python train.py --n_layer=13 --d_model=128 --n_head=6 --n_kv_head=3 --head_dim=32 --d_mlp=320 --vocab_size=6177 --activation="swiglu" --norm="rmsnorm" --norm_place="pre" --norm_eps=1e-05 --positions="rope" --rope_base=10000.0 --rope_fraction=1.0 --qk_norm=false --attn_scale=0.177 --bias="none" --tie_embeddings=false --parallel_block=true --init="normal" --init_std_qkv=0.0277 --init_std_o=0.00544 --init_std_up=0.0277 --init_std_down=0.00544 --optimizer="adam_variant" --lr=0.00228 --lr_mult_up=1.21 --beta1=0.9 --lr_head=0.00302 --warmup_steps=206 --schedule="wsd" --decay_fraction=0.287 --decay_shape="sqrt" --final_lr_fraction=0.1 --batch_tokens=16384 --seq_len=512 --doc_mask=false --train_tokens=219600000 --steps=13404 --dataset="wikipedia_en"
Each number is 200 + 20 x the weight over its row's rms, rounded and kept within 0 to 999. Layers, rows and columns count from 0. The size before them is the row's rms in percent of the matrix's.

# o: layer 9 attention output (transposed), 192x128, rms 0.234, rows 159,191, columns 64-127
# gate: layer 9 MLP gate, 320x128, rms 0.179, rows 0-34, columns 64-127
# up: layer 9 MLP up, 320x128, rms 0.197, rows 0-33, columns 64-127
# down: layer 9 MLP down (transposed), 320x128, rms 0.163, rows 0-33, columns 64-127
o159,085,206,215,190,226,209,228,244,209,210,197,182,201,193,186,200,178,193,228,221,176,210,210,206,211,205,211,189,206,192,213,168,196,232,197,195,201,199,220,176,180,185,201,189,241,200,226,191,220,177,201,187,190,181,200,223,161,229,206,205,205,215,195,223,239
o191,072,186,216,185,209,200,211,221,221,206,189,183,196,195,185,214,204,235,219,201,174,207,204,226,224,216,204,211,208,195,198,170,204,226,211,194,185,193,205,200,182,171,193,186,249,203,228,202,231,194,193,189,181,199,191,236,188,235,196,180,210,198,185,204,210
gate0,106,181,190,158,184,231,171,214,184,186,194,199,184,166,214,196,192,223,221,174,198,174,126,220,190,236,241,199,198,202,170,209,210,196,236,234,197,212,213,169,160,215,181,177,179,190,175,212,188,199,194,226,204,191,235,160,224,195,184,191,201,216,180,203,217
up0,096,196,188,164,177,195,181,196,214,239,200,237,191,182,177,188,197,190,207,197,195,150,215,215,229,177,198,193,197,217,172,194,175,181,176,233,222,210,171,212,213,189,177,221,186,203,213,215,215,193,204,206,209,215,227,218,236,193,216,221,196,199,232,211,167
down0,096,188,216,223,208,155,236,205,181,226,202,223,225,203,165,162,197,200,193,195,199,222,183,219,183,189,193,186,177,192,196,218,204,182,182,196,175,172,167,180,198,192,220,242,214,187,224,193,208,228,211,186,206,208,182,183,172,226,197,187,223,182,226,195,212
gate1,103,162,204,201,213,215,218,216,175,208,194,204,241,175,183,177,205,196,180,230,225,212,187,186,177,224,217,185,256,182,188,201,190,201,205,193,207,230,215,191,189,202,218,203,201,197,209,202,170,235,176,199,210,191,183,234,207,209,200,232,172,194,172,196,189
up1,098,196,235,172,245,185,218,170,218,166,196,193,200,178,196,191,195,219,216,166,175,194,202,193,169,228,185,192,228,195,196,172,214,208,205,205,214,153,176,221,210,184,187,216,205,187,195,163,220,180,195,152,214,220,190,214,180,251,200,220,187,204,191,200,202
down1,099,170,189,228,211,211,221,190,223,236,246,184,201,199,220,216,195,210,181,169,261,251,196,192,189,199,208,187,199,195,198,179,183,226,204,204,202,255,196,246,170,183,173,188,213,183,210,226,214,189,172,165,196,183,204,178,190,212,198,180,159,194,197,215,209
gate2,101,171,179,189,213,207,239,181,215,195,179,196,146,187,159,186,218,186,208,244,192,185,195,224,202,209,197,211,192,202,191,230,193,195,233,196,219,206,203,199,209,204,198,180,192,196,180,223,171,221,209,197,194,188,181,226,198,163,228,211,195,220,211,187,195
up2,091,218,221,188,217,186,171,210,181,179,245,228,173,194,192,208,174,168,173,217,206,220,234,195,220,219,202,209,178,211,187,209,200,205,233,153,201,205,202,239,208,185,207,175,190,210,220,214,209,198,185,196,189,205,198,200,181,142,213,176,210,201,228,175,195
down2,090,217,197,226,209,181,190,242,186,204,192,228,210,181,167,208,159,237,211,194,220,197,226,188,200,193,187,191,209,218,217,213,199,223,210,217,191,173,215,213,196,178,210,183,206,223,184,193,193,197,223,247,193,192,234,190,200,192,187,208,192,203,229,207,214
gate3,108,178,232,206,200,186,201,232,188,203,192,209,182,167,209,228,187,182,193,200,230,197,184,232,189,222,193,220,190,195,187,217,207,165,190,202,234,196,191,190,212,219,205,206,171,191,190,206,208,190,183,216,201,194,229,195,210,183,198,160,165,217,203,178,216
up3,095,197,184,203,236,174,199,183,224,177,196,193,204,188,164,217,205,215,200,244,216,210,187,205,195,186,212,225,220,239,192,176,188,207,185,268,174,186,224,196,205,165,218,204,210,184,209,208,231,197,187,209,222,234,209,227,227,215,206,202,192,189,192,172,179
down3,094,157,203,204,165,199,192,209,169,201,191,186,206,185,204,243,184,208,222,188,213,209,194,189,173,232,151,181,194,182,179,203,216,169,189,207,216,194,169,183,234,184,178,188,201,178,203,208,176,167,223,232,191,190,216,160,198,182,201,188,225,177,221,180,220
gate4,099,187,191,165,196,202,190,275,173,232,236,192,199,189,199,204,196,180,182,166,207,187,203,219,168,217,206,195,223,160,208,195,192,200,232,197,225,207,229,169,189,226,202,185,185,168,186,204,193,177,186,188,267,238,189,208,206,203,184,178,194,213,195,220,159
up4,090,182,160,173,201,212,214,200,182,192,208,219,181,194,213,213,198,181,154,227,191,235,191,205,220,196,188,170,201,202,176,187,159,232,206,204,198,224,192,202,243,177,215,158,191,205,164,222,206,200,193,179,195,198,187,194,211,186,213,202,210,230,178,225,219
down4,087,221,193,195,202,213,204,191,218,206,199,193,181,201,206,182,210,231,218,181,180,137,187,208,205,219,213,222,186,177,178,194,209,217,169,217,234,188,144,175,214,231,224,200,162,193,167,205,177,180,150,214,216,212,206,191,196,212,230,183,194,212,197,201,231
gate5,083,195,207,195,200,203,207,202,217,222,222,185,178,230,185,259,183,195,203,253,193,185,197,188,213,172,210,215,213,236,206,190,242,205,230,185,243,211,203,216,226,165,220,202,192,216,218,173,215,169,210,182,220,212,191,205,219,159,213,188,224,218,162,213,178
up5,082,198,209,201,210,208,164,210,198,191,205,196,196,186,195,204,212,194,219,218,187,169,207,199,193,224,191,197,221,199,215,222,217,192,210,190,210,206,209,236,194,187,164,200,206,201,199,226,197,207,135,210,169,254,204,200,217,224,212,214,127,212,181,213,140
down5,092,226,182,188,208,203,164,226,202,220,191,189,189,210,213,223,167,214,196,213,200,184,204,161,180,200,199,199,207,191,201,210,221,205,170,209,206,236,183,206,194,209,223,155,194,215,165,220,256,220,154,196,221,199,207,179,260,222,224,194,190,217,251,203,196
gate6,084,168,185,188,201,182,246,189,203,185,182,169,197,168,192,195,201,168,162,212,238,168,204,206,224,179,209,177,210,173,198,196,206,183,240,219,193,234,168,196,221,212,189,171,209,256,195,174,207,222,211,199,193,195,202,207,202,164,174,217,190,206,197,182,216
up6,094,169,194,199,200,187,202,199,199,146,195,196,208,190,178,219,189,185,147,221,192,159,182,212,216,206,181,186,164,196,228,224,210,181,245,178,196,147,211,210,220,224,216,173,175,212,195,220,213,218,168,192,240,229,199,189,205,191,215,204,188,182,198,208,221
down6,097,199,208,216,192,226,229,212,203,156,189,181,212,185,192,209,201,204,187,198,177,206,162,215,180,190,199,183,190,193,193,193,188,226,232,191,204,196,180,169,256,206,203,223,186,226,207,188,190,211,241,202,204,211,216,184,211,193,152,199,207,216,157,218,202
gate7,101,174,206,209,197,197,227,210,203,211,189,212,204,206,211,190,209,217,200,178,204,207,192,199,198,214,178,193,247,171,215,225,196,196,203,208,194,192,222,197,213,184,181,182,191,156,240,199,177,232,172,234,231,180,183,212,157,189,228,205,156,155,171,183,207
up7,091,190,167,169,203,186,224,201,206,179,212,202,180,197,193,154,196,173,198,224,165,179,196,182,189,178,189,179,208,228,235,187,186,175,201,176,206,159,200,217,226,196,197,190,182,163,211,201,193,175,205,211,176,204,186,214,189,239,205,193,191,182,198,218,176
down7,093,203,193,203,213,205,186,208,195,197,199,193,175,181,195,165,222,212,202,201,177,228,210,226,208,214,225,184,212,230,215,211,194,222,196,188,169,174,207,180,201,202,220,217,173,202,196,183,254,189,208,199,186,205,165,182,203,190,221,178,209,221,190,239,196
gate8,097,219,185,198,183,199,201,211,167,187,187,201,189,201,201,229,203,196,215,205,193,212,200,224,205,180,193,182,192,219,189,214,222,231,179,208,237,183,191,209,224,187,194,217,174,172,185,139,232,229,223,246,227,178,182,192,235,174,200,199,241,198,219,221,222
up8,101,214,207,222,209,217,203,203,209,158,196,194,212,160,208,188,205,199,194,202,218,186,190,222,231,183,199,181,169,232,164,216,236,102,219,204,230,201,199,218,174,213,194,190,233,220,200,198,194,186,193,198,184,205,183,229,203,207,193,185,184,210,178,213,186
down8,099,233,162,180,192,183,221,215,223,167,198,178,214,192,212,179,186,211,164,190,184,214,183,221,189,174,211,137,192,195,213,207,175,237,210,198,215,229,223,223,191,186,191,209,186,175,195,186,206,205,226,202,207,215,240,198,206,198,195,201,201,180,179,201,169
gate9,094,201,222,199,220,209,228,210,213,226,197,231,218,182,208,205,215,177,193,231,203,176,217,225,207,193,201,172,180,229,214,247,232,154,192,211,204,211,200,208,174,210,201,223,197,213,174,228,183,236,180,210,229,213,200,190,190,168,210,204,145,208,206,204,204
up9,098,191,189,201,203,202,229,213,192,198,183,193,167,226,196,165,208,183,204,205,179,191,200,187,161,141,205,198,184,173,210,212,166,127,205,202,171,208,216,220,179,190,201,207,201,251,199,173,214,220,221,235,208,190,201,209,207,199,195,219,201,211,198,221,195
down9,108,183,193,207,199,217,192,203,195,203,183,211,195,228,185,207,202,198,212,183,195,192,220,167,223,217,206,200,203,213,217,197,201,199,208,195,199,190,181,200,188,193,218,205,212,201,179,205,186,208,115,180,194,197,215,209,179,174,194,207,204,211,229,214,208
gate10,103,227,176,211,204,190,219,211,184,199,187,188,198,193,152,190,205,205,199,215,236,218,200,200,202,201,195,201,216,222,234,250,221,194,184,232,196,193,212,212,201,188,204,195,201,210,205,227,191,187,176,206,198,223,202,191,187,212,198,182,170,200,186,175,215
up10,103,192,218,163,171,216,218,190,202,212,186,212,218,235,202,194,171,181,196,227,184,180,209,211,214,183,213,168,221,143,207,212,234,206,234,227,227,212,200,184,176,184,201,213,170,172,226,200,183,199,205,195,190,230,167,212,202,244,195,215,193,224,178,216,230
down10,104,175,177,185,203,225,178,184,204,190,185,245,196,203,206,215,203,207,215,159,210,199,207,186,190,165,255,168,184,210,198,190,199,178,199,193,198,180,248,222,245,208,219,227,171,228,202,228,187,199,228,166,176,194,192,235,206,213,195,221,207,179,206,224,199
gate11,097,193,152,188,224,195,184,203,160,182,173,170,205,189,167,210,191,210,199,213,186,205,206,192,221,205,183,189,219,221,217,223,213,170,200,202,156,159,210,202,198,193,185,230,183,202,192,200,172,230,183,236,210,222,212,241,148,195,214,193,195,183,195,211,153
up11,108,177,229,186,196,208,184,207,207,237,234,194,223,196,226,220,179,187,187,226,186,212,196,196,245,212,200,185,229,213,167,224,180,194,190,185,204,197,236,172,187,210,164,219,199,199,242,191,224,178,211,214,202,149,193,173,213,206,214,165,186,226,185,193,220
down11,106,182,224,208,226,206,177,187,199,179,206,209,172,202,229,201,181,182,197,215,201,188,181,206,214,217,178,222,163,189,203,205,201,188,180,176,227,183,194,200,196,225,172,201,182,202,184,221,215,169,162,189,188,229,167,210,216,233,215,195,175,210,206,187,227
gate12,106,199,184,202,194,245,165,217,203,216,196,157,224,207,230,211,209,207,187,194,239,191,177,184,190,212,190,198,183,200,197,218,207,198,203,218,157,207,191,195,207,201,163,225,206,168,232,215,176,184,179,228,200,191,213,209,208,193,213,200,231,238,161,194,189
up12,094,197,236,231,212,223,204,186,209,199,174,179,213,213,210,193,203,200,181,235,224,228,231,207,232,213,168,180,216,186,209,247,172,174,215,222,223,209,182,172,193,213,162,210,184,226,202,183,203,222,211,216,214,228,221,175,214,236,160,205,180,208,184,246,201
down12,095,238,225,170,200,166,210,234,199,212,216,199,170,207,200,207,159,215,222,188,232,197,186,206,206,194,191,210,210,208,201,247,189,183,204,196,219,207,199,187,215,210,200,185,180,182,168,198,191,193,222,188,196,217,194,219,186,196,206,237,184,237,242,188,195
gate13,107,207,189,164,212,202,198,219,212,178,180,188,243,192,204,220,213,218,226,178,217,216,191,187,213,195,196,168,166,198,233,213,224,174,227,212,170,188,184,182,196,165,200,176,157,247,188,190,203,204,213,184,197,180,171,222,170,224,196,214,226,190,216,203,219
up13,096,183,218,197,158,215,180,185,206,223,195,207,156,215,183,182,235,213,187,214,203,198,209,198,197,212,195,184,212,214,205,221,191,208,199,201,204,196,214,179,221,179,165,200,184,217,198,212,207,201,242,189,214,215,197,221,226,168,203,166,198,207,217,221,208
down13,096,202,209,209,197,201,175,217,195,201,203,220,211,203,197,232,180,182,204,217,226,210,191,215,200,192,220,220,193,191,208,201,187,197,213,194,179,168,207,161,229,196,204,235,227,202,212,209,212,184,154,197,207,204,223,220,175,244,164,223,199,216,189,214,159
gate14,108,208,219,181,206,207,212,192,177,178,166,231,205,178,191,232,199,239,205,243,205,189,190,201,199,200,198,189,189,199,216,210,218,187,212,189,222,206,195,204,240,186,179,201,206,227,164,151,199,200,197,197,208,181,214,203,199,187,222,204,188,214,198,223,174
up14,102,173,181,199,226,202,199,223,208,207,209,206,239,192,198,206,221,189,187,191,201,209,188,225,224,175,220,180,202,195,198,185,172,181,196,213,185,176,186,213,207,202,228,188,175,188,214,196,170,198,195,218,222,172,193,225,204,179,188,231,207,201,188,192,173
down14,101,217,236,174,184,204,194,195,186,202,162,181,184,198,180,230,186,192,218,236,220,186,221,221,189,222,235,189,208,194,199,159,192,231,204,197,215,218,224,186,176,192,203,202,215,214,216,180,200,207,189,199,190,201,177,186,205,181,212,212,204,226,198,194,190
gate15,075,204,225,192,206,184,197,231,172,169,212,208,240,196,202,199,218,241,193,216,195,174,189,195,176,166,195,196,191,246,172,224,171,181,197,200,183,195,189,200,208,179,209,204,181,200,200,230,189,238,198,233,206,223,186,198,198,204,181,215,163,205,178,206,201
up15,085,221,193,186,199,215,217,204,199,189,198,165,194,194,200,214,220,201,221,211,221,183,167,201,196,235,197,215,212,195,175,245,248,231,166,194,185,188,194,165,224,224,201,200,183,238,194,218,186,187,181,191,229,179,224,183,199,184,160,195,200,185,188,164,214
down15,093,185,223,222,196,174,198,213,212,158,213,196,250,187,195,167,203,216,168,186,215,174,186,212,189,179,173,196,161,201,177,229,181,206,235,189,197,195,192,182,224,156,198,220,211,204,184,225,174,209,202,228,203,200,196,193,184,183,158,220,158,194,166,234,196
gate16,100,202,209,178,175,178,181,202,172,202,187,174,191,251,201,215,208,214,243,199,207,185,198,212,202,221,197,180,243,194,232,212,206,194,186,179,217,195,211,165,187,187,187,167,219,228,195,200,188,228,180,195,184,191,204,182,199,207,147,194,235,227,218,176,200
up16,105,196,211,188,193,179,216,168,222,230,216,193,216,208,220,215,230,224,219,179,190,244,206,174,186,184,183,171,211,190,185,181,193,186,173,204,249,208,201,216,215,195,216,200,191,193,195,164,192,179,212,204,205,220,191,233,194,208,217,168,196,228,211,177,189
down16,105,193,194,197,196,186,215,189,245,233,169,211,187,233,206,198,198,226,167,217,205,219,226,205,195,206,197,194,229,202,189,235,191,198,200,215,197,212,179,218,224,192,169,198,207,233,207,197,228,197,160,182,203,217,209,182,171,216,199,211,225,191,234,187,192
gate17,116,208,182,193,188,194,221,199,146,213,214,210,159,178,170,185,199,168,198,201,170,185,181,212,193,201,197,222,210,219,213,224,236,195,184,187,183,169,166,182,212,191,169,180,187,195,213,187,208,233,197,211,212,190,204,172,209,178,191,183,224,184,197,194,200
up17,103,218,210,184,190,190,155,212,199,213,191,207,211,201,214,184,191,183,191,172,191,168,227,202,224,214,217,192,194,159,198,212,208,199,201,244,205,187,193,182,198,206,197,188,194,205,218,255,211,231,217,175,204,202,193,212,205,167,196,170,207,210,167,189,169
down17,101,210,192,218,194,214,190,180,202,241,207,177,221,199,199,170,207,224,191,195,231,234,181,203,215,204,192,206,180,228,219,202,191,216,164,213,203,219,207,226,177,181,164,224,198,171,201,218,217,211,234,220,194,207,187,184,229,241,190,187,216,245,197,210,189
gate18,102,213,201,190,184,201,209,184,193,218,173,190,227,227,197,203,206,221,215,232,215,172,192,222,213,207,195,200,214,198,214,242,191,219,198,206,182,191,234,217,182,207,176,193,178,214,182,224,207,204,169,239,217,204,226,223,195,215,189,192,162,199,170,185,222
up18,103,191,159,218,203,160,205,221,191,209,202,196,215,137,190,193,179,213,191,192,219,216,192,198,206,216,194,176,180,186,209,208,167,201,210,224,215,225,218,189,226,193,164,214,180,219,207,156,205,200,214,184,186,222,196,205,198,195,196,162,215,151,189,197,187
down18,099,170,192,207,234,177,175,191,212,200,198,230,216,180,206,188,234,191,223,206,173,214,200,190,194,221,233,195,193,227,205,213,177,216,200,195,221,208,211,206,218,225,164,188,199,197,226,181,197,201,181,237,191,213,173,191,184,205,210,202,216,199,175,218,204
gate19,109,202,157,198,189,191,212,208,222,181,207,221,207,183,152,186,212,229,191,218,218,197,216,234,214,185,193,181,235,195,191,223,174,188,189,201,171,211,193,189,224,185,187,180,205,198,218,145,198,194,191,202,226,225,200,212,187,191,217,186,192,238,165,181,184
up19,097,227,180,199,176,219,157,201,205,200,184,191,195,172,168,228,160,181,212,172,171,216,240,221,228,179,210,216,200,205,209,228,202,235,193,180,205,199,192,218,186,163,196,202,208,194,202,193,186,171,198,235,206,188,185,186,201,194,215,224,215,190,202,207,202
down19,094,186,208,190,206,181,209,219,200,151,192,212,218,200,190,183,220,190,190,196,196,200,158,188,204,194,181,197,195,256,174,184,227,220,179,211,205,185,208,192,238,209,160,214,208,173,196,187,215,202,174,191,187,223,188,190,225,208,198,154,200,194,205,199,185
gate20,108,175,194,212,180,233,194,207,186,176,190,179,197,188,199,200,223,200,213,163,237,181,194,206,168,220,193,190,248,187,211,200,196,191,206,201,195,161,226,217,174,187,189,198,205,202,212,205,188,198,151,217,202,210,206,198,166,199,158,210,167,247,188,219,196
up20,105,151,168,242,199,183,241,193,199,184,259,208,183,218,189,204,175,202,194,220,196,207,203,220,186,221,187,173,177,207,166,171,199,169,196,239,209,195,199,193,191,166,179,204,215,176,193,182,236,213,199,202,223,201,214,214,170,200,194,225,169,230,179,189,200
down20,100,184,197,217,198,181,173,198,189,217,221,203,198,207,195,236,201,195,194,200,231,205,221,197,172,241,219,225,193,187,197,153,189,144,206,229,195,201,229,222,205,201,211,215,214,221,192,196,269,200,233,183,237,185,207,198,179,186,213,186,196,163,194,208,203
gate21,086,222,215,162,192,179,230,183,244,191,189,189,183,170,156,176,207,203,172,232,231,178,176,227,196,203,210,176,188,228,182,246,202,192,178,203,216,197,226,195,211,198,217,181,188,201,203,188,190,202,181,224,234,175,218,175,198,167,230,202,194,211,212,221,181
up21,087,155,190,198,199,165,171,224,209,190,214,210,224,168,207,235,208,206,169,185,203,208,147,196,187,190,196,222,211,241,156,161,161,178,158,231,169,201,212,200,209,187,208,178,199,218,223,177,189,166,207,201,213,201,181,197,210,182,195,206,209,176,214,217,219
down21,090,185,194,211,180,205,174,193,182,194,235,204,176,247,228,197,188,207,210,165,181,208,193,194,211,199,149,218,210,239,207,207,174,215,238,245,186,223,213,220,193,186,189,185,201,207,202,184,182,212,235,189,190,223,198,187,210,204,187,220,250,182,182,195,227
gate22,081,185,198,155,205,195,207,210,199,210,205,184,201,216,222,184,205,201,200,218,206,216,196,211,240,208,195,188,242,258,226,210,216,201,191,161,193,186,190,170,200,204,162,182,195,238,165,200,185,186,223,205,170,212,208,221,216,213,174,170,174,211,218,210,196
up22,110,226,180,202,200,200,200,189,217,171,203,196,221,228,188,213,188,216,191,173,188,214,188,204,213,208,175,232,197,166,192,181,195,182,203,216,192,237,174,218,181,203,163,209,155,209,206,194,183,214,183,186,173,141,206,214,167,207,186,182,183,194,186,216,208
down22,110,187,197,212,200,195,201,169,191,188,192,226,185,223,179,216,189,214,197,187,226,225,184,188,213,185,193,196,202,198,213,175,224,221,208,196,201,195,161,195,234,182,185,198,179,209,177,188,212,235,259,195,194,196,205,218,225,187,198,208,237,242,181,212,174
gate23,105,208,206,193,163,221,200,213,185,231,168,181,221,219,179,231,201,172,212,178,225,208,196,226,204,210,194,199,209,205,213,210,194,226,213,196,196,160,175,210,202,179,172,199,175,180,216,190,173,238,197,213,225,201,189,194,195,199,178,175,162,231,233,177,178
up23,101,213,210,219,218,181,228,221,203,224,194,203,175,208,197,198,185,205,195,167,217,219,214,176,219,212,236,197,192,181,241,211,205,218,204,186,146,175,189,217,211,189,174,230,170,223,176,163,236,229,216,211,223,180,210,194,203,204,198,176,183,162,230,183,199
down23,102,216,179,213,197,202,207,168,195,204,209,181,206,201,204,213,216,203,182,207,184,207,159,200,222,177,203,213,200,200,184,219,197,190,244,211,238,217,216,219,217,229,190,200,179,215,213,186,249,223,203,169,192,228,191,194,223,184,201,196,186,194,158,202,216
gate24,090,175,190,171,205,206,202,203,212,245,202,151,170,190,168,187,195,195,220,210,211,212,238,220,204,161,224,198,202,190,213,224,214,194,192,218,179,227,193,198,216,183,161,169,197,212,208,188,196,206,227,187,219,203,168,196,240,180,212,210,215,191,191,200,238
up24,078,182,208,160,169,205,225,188,193,201,213,206,199,203,235,171,202,183,182,229,216,188,173,225,178,188,196,201,200,202,206,208,220,192,183,192,227,204,190,178,210,169,177,179,184,235,195,211,192,161,207,221,164,190,191,182,210,210,191,181,152,156,240,186,233
down24,080,218,182,206,206,209,204,188,220,198,186,183,193,189,235,162,194,172,225,201,205,267,231,230,204,153,217,223,181,200,194,207,189,207,230,188,185,172,195,209,189,231,202,199,212,183,216,169,222,230,172,185,176,195,194,203,228,202,221,180,222,209,197,214,200
gate25,099,174,218,210,235,201,209,185,198,171,191,153,217,196,193,179,207,189,200,188,213,190,208,199,180,199,173,192,205,214,211,248,208,210,186,190,202,243,214,183,183,225,204,190,206,208,196,251,209,188,189,182,206,193,217,174,194,182,196,161,199,238,202,216,181
up25,101,182,180,211,177,234,187,208,188,189,177,203,191,193,241,175,212,195,198,178,190,195,199,181,231,231,226,183,207,210,192,203,172,228,201,175,188,217,216,156,182,199,191,193,212,217,197,241,195,184,166,183,201,246,233,202,192,229,184,197,169,197,190,204,210
down25,101,208,197,246,189,198,227,201,199,197,200,192,200,196,190,191,199,158,191,207,196,179,202,190,210,192,198,221,177,163,175,186,192,198,179,217,210,185,189,188,182,200,211,186,229,254,176,214,149,190,202,214,199,213,188,201,202,212,222,180,188,175,198,221,230
gate26,102,193,166,193,199,178,222,195,175,220,198,176,203,160,201,180,186,184,230,195,217,205,177,205,199,192,191,156,167,242,223,198,221,165,230,193,190,209,202,212,229,201,178,208,206,219,186,217,195,211,185,224,215,157,190,221,187,175,190,260,189,201,210,178,183
up26,105,206,230,175,207,174,214,209,224,182,184,223,195,209,180,169,216,234,173,198,170,219,192,213,216,224,215,215,200,171,191,175,177,168,173,190,158,200,184,189,199,162,195,223,163,161,202,186,215,230,194,231,209,185,188,173,147,223,228,202,209,192,216,197,213
down26,103,202,237,212,190,182,208,187,203,191,181,233,181,172,181,203,211,214,196,164,208,151,204,212,210,194,193,176,191,211,169,196,214,199,193,182,186,207,220,205,224,190,178,223,191,208,199,185,232,196,174,235,200,197,232,229,178,197,191,209,197,192,180,211,165
gate27,104,182,188,171,198,190,224,210,183,183,185,230,224,181,202,168,174,176,222,192,187,155,170,205,204,200,218,186,149,209,239,233,190,179,217,186,168,217,207,183,183,181,192,215,191,206,177,185,209,234,197,214,199,162,203,174,195,189,204,202,198,201,187,210,204
up27,083,163,164,228,196,203,213,210,175,200,191,200,247,192,176,193,184,213,159,180,198,219,222,198,197,234,194,224,209,189,222,200,190,192,219,190,160,196,227,195,181,197,208,218,178,210,177,174,201,208,189,201,184,219,210,239,192,205,206,194,189,190,215,187,206
down27,085,237,201,181,186,208,196,195,204,225,190,199,207,167,214,202,209,205,256,185,202,206,204,190,174,208,224,188,220,205,226,201,219,217,175,186,188,181,208,202,223,167,186,177,218,212,176,200,235,238,186,153,178,222,196,190,198,180,165,165,183,236,202,194,205
gate28,098,170,189,210,188,189,195,185,177,182,184,179,214,196,191,210,191,190,219,184,208,170,233,187,210,174,175,175,212,230,209,212,223,173,202,203,223,219,195,211,216,247,205,156,186,193,195,174,177,145,192,186,183,217,233,202,215,203,186,191,200,219,187,202,179
up28,085,196,193,226,219,201,209,165,213,252,222,215,212,171,222,221,195,188,199,205,222,197,231,198,199,211,176,166,188,194,170,197,258,209,218,195,216,191,224,245,177,192,208,206,219,176,194,187,181,208,195,207,164,211,203,222,201,216,203,183,156,173,213,201,193
down28,090,171,213,202,191,208,194,126,205,207,206,158,178,215,226,203,196,214,213,228,196,194,231,252,223,221,227,210,195,199,186,196,216,199,174,219,204,214,201,198,196,198,201,183,211,194,179,199,210,195,186,200,205,210,193,199,223,219,195,225,213,180,184,165,233
gate29,095,199,204,191,209,170,235,190,192,196,218,209,231,230,205,191,192,218,209,212,229,192,169,205,199,230,181,212,220,248,231,212,207,174,193,184,218,219,165,178,215,223,174,176,196,194,156,218,186,217,191,221,203,191,195,202,213,185,208,191,198,174,200,186,197
up29,112,195,220,204,195,233,176,211,238,191,178,200,175,242,211,211,185,187,182,204,194,183,212,178,207,224,193,202,208,180,217,188,244,173,222,147,220,198,206,200,184,207,204,204,209,191,210,180,222,192,203,210,210,184,246,180,188,177,191,190,152,220,181,192,171
down29,115,220,226,198,200,203,194,213,177,233,191,206,215,204,173,214,196,215,185,194,207,189,217,162,208,172,205,213,199,177,170,181,224,181,187,205,214,196,267,205,226,177,192,163,212,170,195,232,233,205,163,200,241,183,187,193,195,187,193,212,161,213,176,209,172
gate30,107,213,220,198,209,213,189,179,149,208,186,221,214,188,202,176,223,206,200,207,192,218,210,226,190,206,228,168,221,201,178,211,218,195,210,199,199,162,160,190,206,143,189,204,182,211,193,237,206,222,204,169,175,221,216,208,189,219,218,194,202,220,155,191,201
up30,107,199,176,211,217,204,203,218,232,203,215,190,210,177,181,217,213,199,217,211,172,194,221,195,203,201,211,190,169,221,187,232,200,190,204,217,191,212,172,189,186,145,214,207,201,203,205,198,214,182,169,189,177,227,228,204,160,182,215,191,227,211,228,176,179
down30,101,206,201,190,188,218,187,214,211,209,197,187,234,162,205,186,216,208,254,203,211,191,201,175,188,209,204,212,211,189,181,203,204,200,177,199,204,182,168,202,226,129,208,212,199,219,176,197,245,190,175,107,182,189,213,209,163,207,206,214,214,194,198,216,202
gate31,103,181,217,217,223,214,202,224,182,194,172,156,203,226,223,203,188,193,180,181,204,186,187,186,179,224,180,180,233,221,212,215,217,211,201,163,181,191,200,204,179,254,185,220,203,187,188,179,192,204,200,183,243,182,216,202,181,202,225,182,137,205,203,201,196
up31,091,200,158,221,170,212,168,207,230,183,202,215,191,222,176,194,203,181,157,190,231,192,204,209,207,156,231,183,175,216,218,210,206,219,201,206,247,187,134,192,206,186,213,191,162,177,237,207,204,212,190,208,204,211,202,203,186,169,219,182,226,200,204,161,189
down31,096,200,192,180,193,190,189,181,193,167,177,188,235,205,202,169,189,193,216,170,212,167,203,211,211,224,174,218,195,190,171,183,186,218,225,171,238,217,182,208,260,183,204,178,177,223,220,215,213,237,184,176,227,193,191,219,225,198,205,226,195,227,182,178,186
gate32,072,201,194,195,229,195,206,203,222,232,198,262,219,215,225,205,191,193,215,189,185,209,219,187,198,183,202,187,164,208,192,183,204,206,180,211,185,203,237,201,202,194,197,205,205,186,217,149,187,191,257,200,193,216,197,205,198,200,204,187,217,201,233,205,218
up32,068,187,214,177,176,261,201,231,221,182,166,230,238,202,198,186,178,168,235,201,189,201,187,210,198,183,193,198,213,223,196,204,220,192,231,170,205,218,210,211,220,180,183,203,196,156,182,226,155,218,189,176,170,177,204,186,196,184,176,183,196,207,167,217,182
down32,080,212,198,226,210,159,215,210,159,219,211,200,186,184,213,233,213,186,207,209,196,197,218,195,209,207,201,184,197,195,199,176,199,200,143,196,207,217,206,148,176,213,209,193,197,222,250,172,229,168,185,209,209,236,201,192,189,208,266,191,187,177,245,183,193
gate33,102,194,180,195,190,212,189,229,171,204,150,164,246,178,178,183,194,186,207,220,183,157,193,231,198,208,207,203,182,211,192,233,210,200,217,227,201,201,222,207,197,196,180,164,190,222,166,207,212,198,194,201,192,177,197,197,187,187,195,198,167,193,177,227,182
up33,096,209,191,187,168,170,210,196,202,167,206,215,199,189,206,189,206,196,170,204,211,219,188,201,177,182,187,228,212,174,219,173,181,209,182,199,211,210,175,227,216,219,205,221,202,234,146,171,225,204,192,208,194,220,222,248,234,175,217,193,193,226,179,196,208
down33,094,210,205,198,203,232,176,229,193,185,151,177,235,207,158,230,204,215,206,190,208,206,196,181,187,211,200,203,186,182,207,191,195,239,206,206,191,234,229,227,216,201,195,155,212,217,212,196,202,224,235,198,202,181,196,184,180,217,204,200,184,198,210,158,231
gate34,102,208,214,208,235,228,198,192,184,169,185,202,186,218,203,164,173,215,202,191,213,173,189,224,204,207,204,171,204,195,188,204,230,200,187,182,181,213,210,178,201,214,165,197,167,225,177,243,176,242,198,181,198,202,176,183,193,170,195,217,194,216,184,209,226